config = dict(
    n_layer=16,
    d_model=128,
    n_head=2,
    n_kv_head=2,
    head_dim=64,
    d_mlp=512,
    vocab_size=857,
    activation='tanh_gelu',
    norm='rmsnorm',
    norm_place='pre',
    norm_eps=1e-05,
    positions='rope',
    rope_base=21900.0,
    rope_fraction=0.5,
    qk_norm=False,
    attn_scale=0.125,
    bias='none',
    tie_embeddings=True,
    parallel_block=False,
    init='uniform',
    init_std_qkv=0.0412,
    init_std_o=0.0511,
    init_std_up=0.0589,
    init_std_down=0.0589,
    optimizer='adam_hyperball',
    lr=0.00535,
    lr_mult_qkv=0.4,
    beta1=0.9,
    lr_head=0.00715,
    grad_clip=1.0,
    warmup_steps=339,
    schedule='wsd',
    decay_fraction=1.0,
    decay_shape='linear',
    final_lr_fraction=0.05,
    batch_tokens=32768,
    seq_len=768,
    doc_mask=True,
    train_tokens=225700000,
    steps=6888,
    dataset='wikipedia_en',
)
Each number is 128 + 32 x the weight over its row's rms, rounded and kept within 0 to 255. Layers, rows and columns count from 0. Numbers have three digits each. The size before them is the row's rms in percent of the matrix's.

# layer 12 attention value, 128x128, rms 0.0411, rows 55-127, columns 0-127
118:114163152134120088113126163141168176087070140117106136125113168114196127185143142152090111146058170092123153154095120183124154117114101140064166159136098156118136100142114130091142132147143160105118051123147118075127059122123057164147133113133134105172148101083135131147154142105049162023108125155168123078115071092125169096171137162112132138138096197127082102096152113138107139127133
123:125115140124126138138203121186087142149129155123088162054207091157183155147082117124102137138153096073127107119140167161170145055159158128097157196164133124165120074137130115088162130115152137107178062087137101133148133116112104154117169136139122183085097142142135125126125164101101127079124179116161116114191079086115133078156131131140138082141115166119149155181174184160124197147110
123:137122098113137102101186149187146087129131133200106140089156157113068155091090148119123140155172122098112182126110195133121135144095113115109156135131152134194137109188132105103155147135131127103181112134172191074154084108138207088125096128096082165173121122150154141117132179068122195089112126160156158137101153145155149182139132146136109075130163093122114157101167083211142085164160
133:101052110122111151112091158134167195100143175198145172123084143212137116094172117132147148144113100073165060136078128157146148130138119150089127147152161101148153112136137094150180108074120125115146089100117128156148099097156120100077173096146128180116166120114129105141128065159146056113130175128132117109118123084147184160106116148193069100151071149150174145151103181166150148135161
120:160131141158136088103154152109125171069146113048115152185133098126178139179110165125127156069086140097144126148178142075067155140081118132153144130115122167166166134097110085116094196052092118109131129165144131136160176123133175136110122165131130170209124135148129141106109099091082093102132083135109116121125183113094146153155135162069173139114065129104164132207139136183153150163119
127:092105103074181162150103159141152106117104101161188144142078123175165109085120102108091102094126071114099081153107095120179113137089159090088129143076136155051126155125147152119146103103208163095120093166116138166162183148119097115172181106151157103086111109143163157114119094121140134180138123155112156135156083138093166160098116142139088175163168147110109151040093121061146099128096
128:079134135116140217130144182193114170130125121085174123085102147108094113062068063163109131152128110194149137101058148138127106082142091106160160117135088094126148100127145118186144161217117098113168113180084139075090188100119131138105101170133136116176084136097102097120099137103094165155139130114115102158151116117146162151153138158079139125113101138136138128186167135130099159142065
116:066123171088157107112160143151075112125124167157079162140144126098159151090118150199162167159142125141169071127167161145130156154090118137137164182124121175207095096085076114162120149130134169107163117117162125140088126118083219096170128077096152104108107110124070088127151095064093129081108091127128107090101148103102086127171088099148173099131153132102143171167176133130170116162138
125:147108081174165088159123140120080098107147110125117111108194159130155134135142089108145123132131144134121153142115139201169160110113127140203070133159173104088122125146156178131200119115087106109136144116114172143167157170140103134112187122080140143176054138126076112111107113152156195100170157099106076175138213129101143122113146161076086088099168182158156102163114102129104138124061
069:117155112166181118099091099110145162154154163093119138092186166155158132117134089116158119086198104185112139088101119123117140153148190118167145129148100121137102121114153145077077052094048173097169156109128151152060102118126063172139176117122180160136141112131153172143146158080100183140163117149115132129158128106073169139116128166105101123064194159117126139090146123071171136097121
069:165126121145144104100152108112103109145145171122171101110198126155167127132203150144122093099174144070100139123135090088160169101167157106146101098170125161160137095158121139127167116150057103138148126084105154127090112132120093169140158124133079107118078138164222144189168170128109079161163142117159154158074092066067151140058147146155146117089180132151086162119181155117112104141138
068:104118048109097113167116122100104117123071101195210154138076131187181091077163084120159126148164077127183066184088052147129128119146142122134123128173137107084155124141113153079133117166098148124171110091115128174130053128088150158164098154129152123147121126161086098189137151119143143077132143172138107111117108141103133136177091149168142105104126098126063134123140079090119093116139
065:165177141178179061133161149131083114109162083147109182122129053109126133163107091146084174171138142130146130156171156118095081155104105146112106179120137137059138021127106101104119103131206082132126132118106083143140144109174127127152121084185183161129138161100136090152149180126118137146152130129106060183101142128140108183131097152140093091113139136137133086170107138172171163160124
059:142134107151073153121111168142157203097065081102155152153142128206108121127107133182216101144091170121138045129101125108093166132159079163189162095180139079166127202148151159110138175101137137114078093126153149146114110152089176112149085147135164087086139095091064117134175121111117140145131169109096111155134113116089187112118168131099158142127098128090139123156148157113107130148131
061:106129108097125115101170105115142090107155129158125126130083118147144135129088124089110204145158126165134166078142200082100107125072136152075100155143137136154180119158118091090149157124101150118174159123200115104077099139132119152118106117120141152076154097149167153177132185113101113070109060116098178082169101123142149115071092098130104139066189140146200117114177126113124201074117
069:149141178142147192105152122130138158109143143130117139145111103137092105123079174129087195116166177164085163165147100144109131164138105124085140111156100131087142149148167148132140197089158146096158104130130087119052079113115163115117134082156197178121145102130089179159088189159130172154150093154142126103138114188050143141189155131168119092134133102129224126149163130124093178149143
069:115149146139205093151083143090162049108176084109167161094161128119129150095050218079110163096126088156117192141101162175121062100107176149102125157157100171118102089096141147111085115119072120086145139137176107121069116087148112166136115103173149138128146171077098159137148123117106112143169103122151114115181146095116095078093129132134160122162127130176110113132167108126172119144092
070:101122134133133158126129154179101200126148146101077093087161131192112180077141133159072164145129156113060161095169164132072117139082161135083092162133147100107166147091190190175113141135160162111178173176138131162067163177185154126152063150140162164122148064115144153157114117133133135102145159077115075134135176139137128082085160148118098147118128128086130093106162113146118116138144
080:192146141130113070134133116127155068111097163158111090069145134098109109146152093181166163134101137064140101082095152120105178117112135089081117094141126128141183098080066135138147149126204114123154117094144132168159203191128132085169086145086076098111081101150150156128164103100139053182148142130121186142068119162126135084102125110123163113194127152136153124157109144159112093134115
069:180128118153140107136096110121087158114159143160118111156122167051138123167060133059082108098115107157131186137117117131074185085153165101098135175116124105106146104081080116149079202101101104168152117138084138090156093126119075119107142153101073115161116073113149092146089138147080127149158111139093096106147165156175096149100190115105096112181174086147182097100149085159144143082122
074:147139176113141123143192133187085054127174118181115105179091067070169109112076112115112226107141088111137161117108173177130156104109088125082145107093157134189122073089086114121118180115172075163144087115158114099140136104129131160133170111124118129130171163172142133104111141116133190137145110115168099117157125142152058118124086155153109086102086139162141096114088088162134135101110
075:103131098147151142141181141147113145117119126158115123121148146169119143107130152147134167098138193122044103158162148141130114175124115097101166111131080093050177140133148093126166120159154135160182121175104129141121084133098151126095054091149127180146182092093126181231139129126154167140185135175157159175157091124050123116176102146143077120090156138095201110150138098144120130107111
071:112143127122110038127126119097138116133169118203079137197147066120124134136081126143131053087089084170083133153152093102069147101144122106155134124117137132172155139086060153174140156115083081133092110135144134132139167096074082170188108125101087122168133132177112084091094114105148104087090140166122179153162163183104127091113119143122136087122079111153080123109130143101116069164135
066:102102154188145178140129126140149105123113140164102083098162200199108124135075115103068167113149154084132121152124167171187183146086095121097115117108085142118155182066133070132100188095168171106119098110121157170092110135188122129143091097150158157136127070130149175126158167128117164160166147113083101098138124091106162082132139145115045172116150096120162167094123100158142145102142
074:161089164125071132090146096138103103104112122150051106214117155117157086127141095166077130097086110125159143089163120106142104053147072108136081150126158139068155175114100095107165141168170124111162083167131085104162170161146167058103082189096180126096154094104094130115141081110174135145114153070117128115148084121111103146142124101150078140160086116173161124132120164107099132102132
066:141137145115074120125156142124168147098075117203085083133133125193133073129118116180093091117092195121145062147148122115144136149097160163115128077128090139142137170165139136123170208086174112082075110119076066124154146110083143112102107166102137161178173148174065157097154145149157105138138157132089131158146144131075181159187152133125098142167071148118105143125117106136099076153127
069:190151151124110134183154137157174130119113148083154128125112184160165113117141072117178179162119165101191067118130090161167205125153134135112140115132120099119122101121034106076124149137123129132045160080093152168084164092072103184186144172120154118165107151136162097099140203141102134097152160124118130151085145119123128140167119147083141127103150153102160107134118121183105163110088
078:092116091110135108104121142142111071104069185185108074195118185121183090085117153181110146141116096061121168114133097157141098110140059121152136125153089150135134195137099151174162178132109175133190112153108169139111107153141134118183061149139121099166157126167164162154133153120137090171122181117111104135102136127170101078152166078114077153130092158119185175153147097144117141123154
069:181129098148087135104083151120100080100120123170096141105115173166169121100070140151142133144116116068122160116117128107136161177143094178112095156109094151066099168196165173132143128085091179087185104129103143199079131164109166108169120101111190106097193174109146156127127126075109098146133106182097154120136135188160157070098163138144155133135097106129199138159148161101133160138153
067:081099109174107082127118117078088094167166072113108167130111117059094093111129148119055153092102152186088112112101175163103111109109091118099122129112146146131102140116186115085139088103161124106143148192136146112122137099159155153116136104133170128105178139134123163194150093128188180100149126137148072153196091097143080139168122164136067149080121110167189095139090158100173183112112
069:104146127086124152150074066133105081157110086112150153158129131186119059105163144142170165110106098094163090119075140159135192143091118110178176100117098141171091114085098131118155146113181111098103080096186140170129150098079147108176113108116100097135177175153109095093093091135151134121118100144113132157160184159150105149183119112084089170095152126160030153114092105142100152142094
065:126119066080082150160129139094112116150111135195135097138144200056124135107131113182093167130119087120186153115126074100155082133153086152125137094177132134121147201178138114113109174129095176151120120147134128179137122106112096117156136108104083135178159122094094089151119189122142060177107158135098200153156120139191108114194127148156129109132151121151199109100146117181097121127076
062:154101134158152132145141163114122122168172145139111152139101076126146100101112150065113131107154075156155139120091148184136057194122101105093146155135158172084126102169195157168159077130082087106136166170189159145105080149160159188166174093104157146129171142164113142141160150155162164104142074178175113146157094128093076162187108152135114147078087114149153092104156111093132135175108
067:118102170159168064134142124131092132126140114146148118155180125109126174077130156132075164099176106181091206083168194171096106137104134145125145141139162146100076177182174151156074085121093174162172126227144177098078112171144109129151121108158121165136136147159140168164100121123160098149095089175141111091160128159090150110070102167095106150109143112092112150112117159099124119151124
065:114092134124100089124113110105105155151097101185093096153138113169152085137213065189141117158089146086159089159151088054127103071157082092130097142131143138173116117186150157139190160108118114132194101102104120153126143118121108086120097206121099098092130093181128119078154088105141110147134160114142134137118080139137136106083079105137158111118080149180112086086109086084073127168119
072:141115149141100203109156113164130188098086130093129143159072179139105154176136163062185064133079127176152080145120076110114141104142170057187114146174138101144164098140131113104150105174072150130106101098152111151104118085068154138095141170152115129162095050108127082145106123166076179134093153092115149127108094084085118134163140156152126154089102134132149131167108090153100103145149
069:116120050100077107128164147133110074114086188147153086178064095159112112095170067154163138154150189084129079116133090076142165068138072122129111126150076147032123122162075129056149110173158147105149098132155128104125124106110112128171165137093164112096108143116136103064127117160116152140129127073095171120161127094087136147157088153146119128173082140079126149102125133117130101138144
067:098162133142080160144153137120161140113106088083141090145119127170102116112170155185103155118146132152154049100145156113112084077127076102092160162176148090130109067170122090082153153142204165111093094148121105089138159126115163137103116142145105155104144111090061091094143066135114150124101159079161078136102070164068160134208092146146112168116094138107144101097116097165084153131168
062:101115142136125191099129102119159126073062072115139187127179125155128100146207083185092182131085129092091088183122074103160105166103077103177099161161110144161091081101080177194149129119121155153137140163137080151162137126070128142083147119090126100121083099140087175126125111115106132147150167067094104119107169133170096125148137154104166165090129127168111135128170130158128132110164
066:179091138113122050097169132135111110136150189116089103190086129129161151139135094089096097105158090152107130136179106089138054081168150167146123111071102157111122148133111194150184127165071147097190186141112097108176134113167108090120136162125158113084150097121178133163177176117129094143143122077096086138163075110153141076122080122156136077154174124151086149137170125112135144128109
071:060106132146172157110170123117128185122094116098130176079130097176131157094094044132137200136153164145149146137110117154166121135099085149153107172144188091132155107169141091114121053137067126143130152066142119106043096105091133172127105113112152118137108132145152142128134180180135094125150124161169105136083094134089096131091081153081166115033159147162108147121113132118112166110151
074:159118181148174068173118083113085014150122118132095156138166101076094074115089180171088142134099059126132155138098162187143104178101119179167144116127102143158122115107124101103124137118139140159126109100153126159137171098077110151100093055152120131122123198117166153150131143093133118168111165106100110144155145125181068147136127124140120160096098144198092139169142157161149163170136
060:132085098069089173092138105161060152138153119110123141140123071106131097111098136117111084140147132083130171087078108101092067076182143176123108083183159135142149135138136134095161110137132108133115115098081124146081112125145150088151118128158097139107098102114188148174157130071114096189123094171169162105137062163081076142112127107097137093120088097173163084107133121065061061111130
071:145162130161115155176165090135117174110131110145212103160110095139157078137130181071162123143070154143158084180115110176086156100140100120108107180107143120084166080148169079117132127134135087173063111104186186127117149130069171186117176123109159114129103075135138136181169130135110163040127081142162092103098123100133153152126161104108062114155113135146128133123114132145142174155110
065:138145176160143132139145118089060063120160159174143128085121110086107182121089070120082195110160171152064171165102180110108138166079107179144160095155087089143124140097143140167075094136091125142183161147131104118063152134189136128081148062122196145089135122162144139173104126093110124118139101155104114140126082175108103153171095143122103091150104105146137123136181129100116139094171
068:177114163114120155149138146098113188131160088159146123148138084084146111162093127081179095091109119140174108094164075099071150122129181115151124160119145141183120130153101072107155104166108109154169136058112148108103051134112125120086148148159051104137102139102176104114150120092119095116138102109139093091142021144096099150118101136128178123139110122160086160097122087081098064089171
064:107131140141141158089077114163163116068104098151125105093177107140142106140110115086190072127099139135160126093115091105142184073128124131097137089124101163145151087100184089119182171160170141180132124076159099134177108123146108131155108189152113068097068068108058085066090137133129112111159109069118174104073156132132101107127155086090121170121115113150078083101105147163103136158142
071:092122128136082189077098154116141115160153141043144171157147106188114181151180133079143059153104119175064185098120085100077156155111173081128125142154123096117107129177187140126139122154131178108140167137101130152099099134141160105127076104119100159166128060151129123123085074083147112083129123150112149105144114134139179115057163112097129154096116139093078126099157129064152099113115
074:168109152105126142148070114124170079100159067137142150065128176162078079101046181114154153095098161129175147143098166190144156169130114181148160106152144097230100153064109144127123131094123105128132118122122159169133107148115172148140176109082126112148161196159106096124172128112162151150148166169092103131133184141176173085120161122114140101128142176135122118182141118141164123142147
072:172100171144090114140165154163072102108122151098122129123141142163117126172210133137093181157082115053073100123157154077099138120167150121130075089112172160070113095088144109065141104154142166169142107118139131122150106144122156129055129145120154129129075029104093122133189096119087162143101136065177147132136132119122108170097151151112167169113163120089156104135176138178122140100158
071:103153081164146151126114112141072030138112085193119128117117108112149126119173132165075174149165101052151149105139085136110148103153098141151074106149144108073088179148085116119085078149063152143148125121148161119083089091112097143168154165118134139106139179109191099103137173102134148142148144097190111129121109149194090128169092109154145161101148140185153167169093144141161175139147
076:120161124140145134097087153111112136132110102076103171036193130082100183107168093116091210119133148128103103152162162165167132110105144136093100138114171093101093068099105168109114083156103172159110190128066131116149109097181072084092121130145098118148126197104198108142125172095138159163163081085158098117169097093119103154121117152117108123149165121148145123106141161092182144122144
073:093125154140183132096164109150070116130086134125093128135168114134124138099132099118056173151153076126106142138166142108059150101098159135112127107153078102109153058079152126145129150146184131171110126103085075060097098133143133102077043162182141164148137073143118130193094117136120136140124158119117066111175186127078083116143112100142126166121154114171172113062105090136168105135161
068:116130097124162108076139115133118177171130207147119126124158139110114106111126111124146183139131100187095124118129124128087124092098192113066153153143115181039191125132112088092124140115100162122133146174120087143146112109162147167137122152151149093126129051042090128220143147157082155138169096155111091125158125131073122134151147095163138137147161098122221132071125115079120112117123
075:111093161152108171134151136124132147124107103180148154138067129141124141099116166127134120152093150210141146161108091175098166116145142097146128137169130131189075103156091154083134044151048103124151118137140137134158120083078117186121186156119108112139138154198124150159174106168158199142082086138210159134123147126076085193116078194137121121130108095138133159126127088145154133129125
061:135100121095104088161171111111117115125133118173167114215110110077133058158168152096115156105147128142122100143133113161186129123173102179138143094169163114112136149145084117092161056159090098148128155104196139160105132096152114163130088110147203153151156117102128156115128140103118115132121144142186111136175137133116056171140062150134180092094159115152129168186088154049091099162093
071:120136116128097140088119100125112083122155133172064112173095120088113157123120080151139146123132186095161110103112110129131176159137061138150156097107144152130153215120134175139160196154139161133178066181105117121186183117142137083097096134072134079150166142124165114092113078171149122178155121090113131149167131116144121090124146145127041134121078143203122162166103156169076163150126
069:108115089135137144159154125194174071150095120153114149087085140123103125092125163150137120131092143040163088116132106123157152110120052139129158166147109118086141124156155078154182092118146148122114108077202149128208087096140169110134175145083109088105115173155096088079117080136196127127091109162148105106107087068163109127143069142087164147114106119150172117160123141149151181166112
062:169121104145103074123175104167139121164111158179086143161114126100135070123124148075179142141107148140159129120143148158116106145138121157094107093080122167097191216121116205098105077087097105118184129084154129185170126097099133168186075127132154135147201165098090129133136174129124126121158105187131140123168078082139092138154123072175083095142095091108162150178145119100123132118143
071:113134164142173066105181160193120086169174156079178100129162081124153101151105121084145209133153113112106175115105170171120144178124155166053173162116131151088124073148167100092091108125191076143151134083087113135082137096139142147159102101176198112122163060095124111134126126151147112107164111176116096119095118142137085158140103140093065140135166096145117130126121138102135152143154
070:107141156132168080095169110206061074107136171170115125181146109148152097146123111104129169110160108122095090084148162144135107074116143089100066134134121156085179128161142072135145134150195153142137148103115153107108133129097172083076075154146113176160131112102110110197165128152153135158116164132128169123100125059151076112096115073091072135084083148184150151150102092136108165102154
072:082142098088112168135086163141127116124129129166227152131114095091126107104161064146126113113117099130197118139080084125108162176099140137175134140137176137106121110102143091093136103128141141114080117069174131133064100104107118149108168132150095088083132157144138085190078172161090170099165097163147056142126095113153140175153075176122119119082118107156067094111095102076163152166138
064:196114159131135080150169155119071120126189101127100172186086098090144144154156120119184112174085079148144147177142111115088127117162165130099137091108191149141140050152129144087135137107168084185145127078132121095207125125101076124124138122106052148130107120111150122066133080121156135080159117084166124111093089163125116174168125118152116097160061112180140112155118090149111160130135
070:163146117147116136139135157108073040127120124186095108138109076105127099117144092088114149102075089104099137124123129088116198165119068134097107129170176150097098105092118058079126104193176120146141077077126134085170087097115130105108137116119138146102111111159145093143128145154116111179133103106198135102098124082163083134090124160138109174089079099178048182105091130165131126099149
076:077149101139115095103097160130084129114064146181067117147095159104114159145131079173068153179124142135182153139114089099166146085090074116165090138169129092134106196097130153120117165133103128088206101133196130142127099111152136085083141197059089143128121119156120162057089148156086081189124112114110129133145153121149128125094133139115131175124135162188117174136144103133086118094136
072:115152094154145090079101136188071090148128135176149122159128083110153168087110140094127155134153178132099148156114114125102127078110136101037079160116077127081189140112211172151130180113128121146213099166140104119076093131159097110118138149143154103124176094153123180187132104135146113101158138152143166155112103135132102075079159102143091157111145103161173086110158129073132095095161
074:095157160166171094141129118125126061103107149132111142118120114180164178126118185202064176154115161167070136131138135122094107139120088096101141096157097091075103084169171116116177170149143094143156107182136086129175120139160174096096104128158148162111119069083104132142149101157150146109108149076114157144129167177090148078074123069121089135169147128108210147169158114158103150146158
061:130170107101161129088128134153112158138117166107111137072148141120165178116143116081145104125155114177153083184135171089105066144089181149109089135099177133166103129096166210129123081120131088190136185164166125165112155102171104181158139176151076095121128152164105157114129063169099102106141116155154092092101198168107134137084180128184112141147114089111108116157126077095157091154129
063:151092184102111147127182109120092224129144128123103116129112106085098125165132118112082097143140123158128163151171155107135115055118193184155143157084121169126104093147110114140101117094182099106100136211114122098164152132158161093124112160082125144141072095075134120077161128086085106167121143131151079157179117146110167101104171088173114094144184092121156141086149145060101088145101
066:073166163112118130131139174144073136117115071166084115173084111153129109089128046207089128159110130061108102113167110134178174146094105139157090098167152127084112155180137102177161159128111155090104133202182145178117143153151105068123171128130154114108130203158142086103126106172141117204133121122164093120172110187146160142154120171134113139101128150118097117106098161134140115139108
073:086186175168114143159095174157136105083114120141159118138086127101135130128150154154119085148128120211154075143104175153086101120085157102086182165112113152129117133152113148140166140166218119119065105150142125166144159101147113107161115133117180093101131159122076151083111154159132173075090129152118067132182195173124137154205163143115091159156107102122109112187144144102174141127086
074:164164128108152112098224126114098181152134112152129144151065100132126126165087110102145198116144179111139075109141199089085143152111120136129161130147189136113164067099169121085129078114210091160121084087131122134067097118150166123139141119135187113108100088132141153164135068155146184118141107113165109110172115116093112185187114151126133157120080105111187114174117165116162132122129
067:148165059157057180096154124100109194114054167108143149163118134194090116148186068126135140157068164137142087107131097134181153132164078117154130107152168160126134164106068145134153157146100172083092146161116153125171151154140098126092133138145125114158092078086090095112141127178168138199115142092144150096124148114137150129158098167116161126154151108101190176170093147124091097155117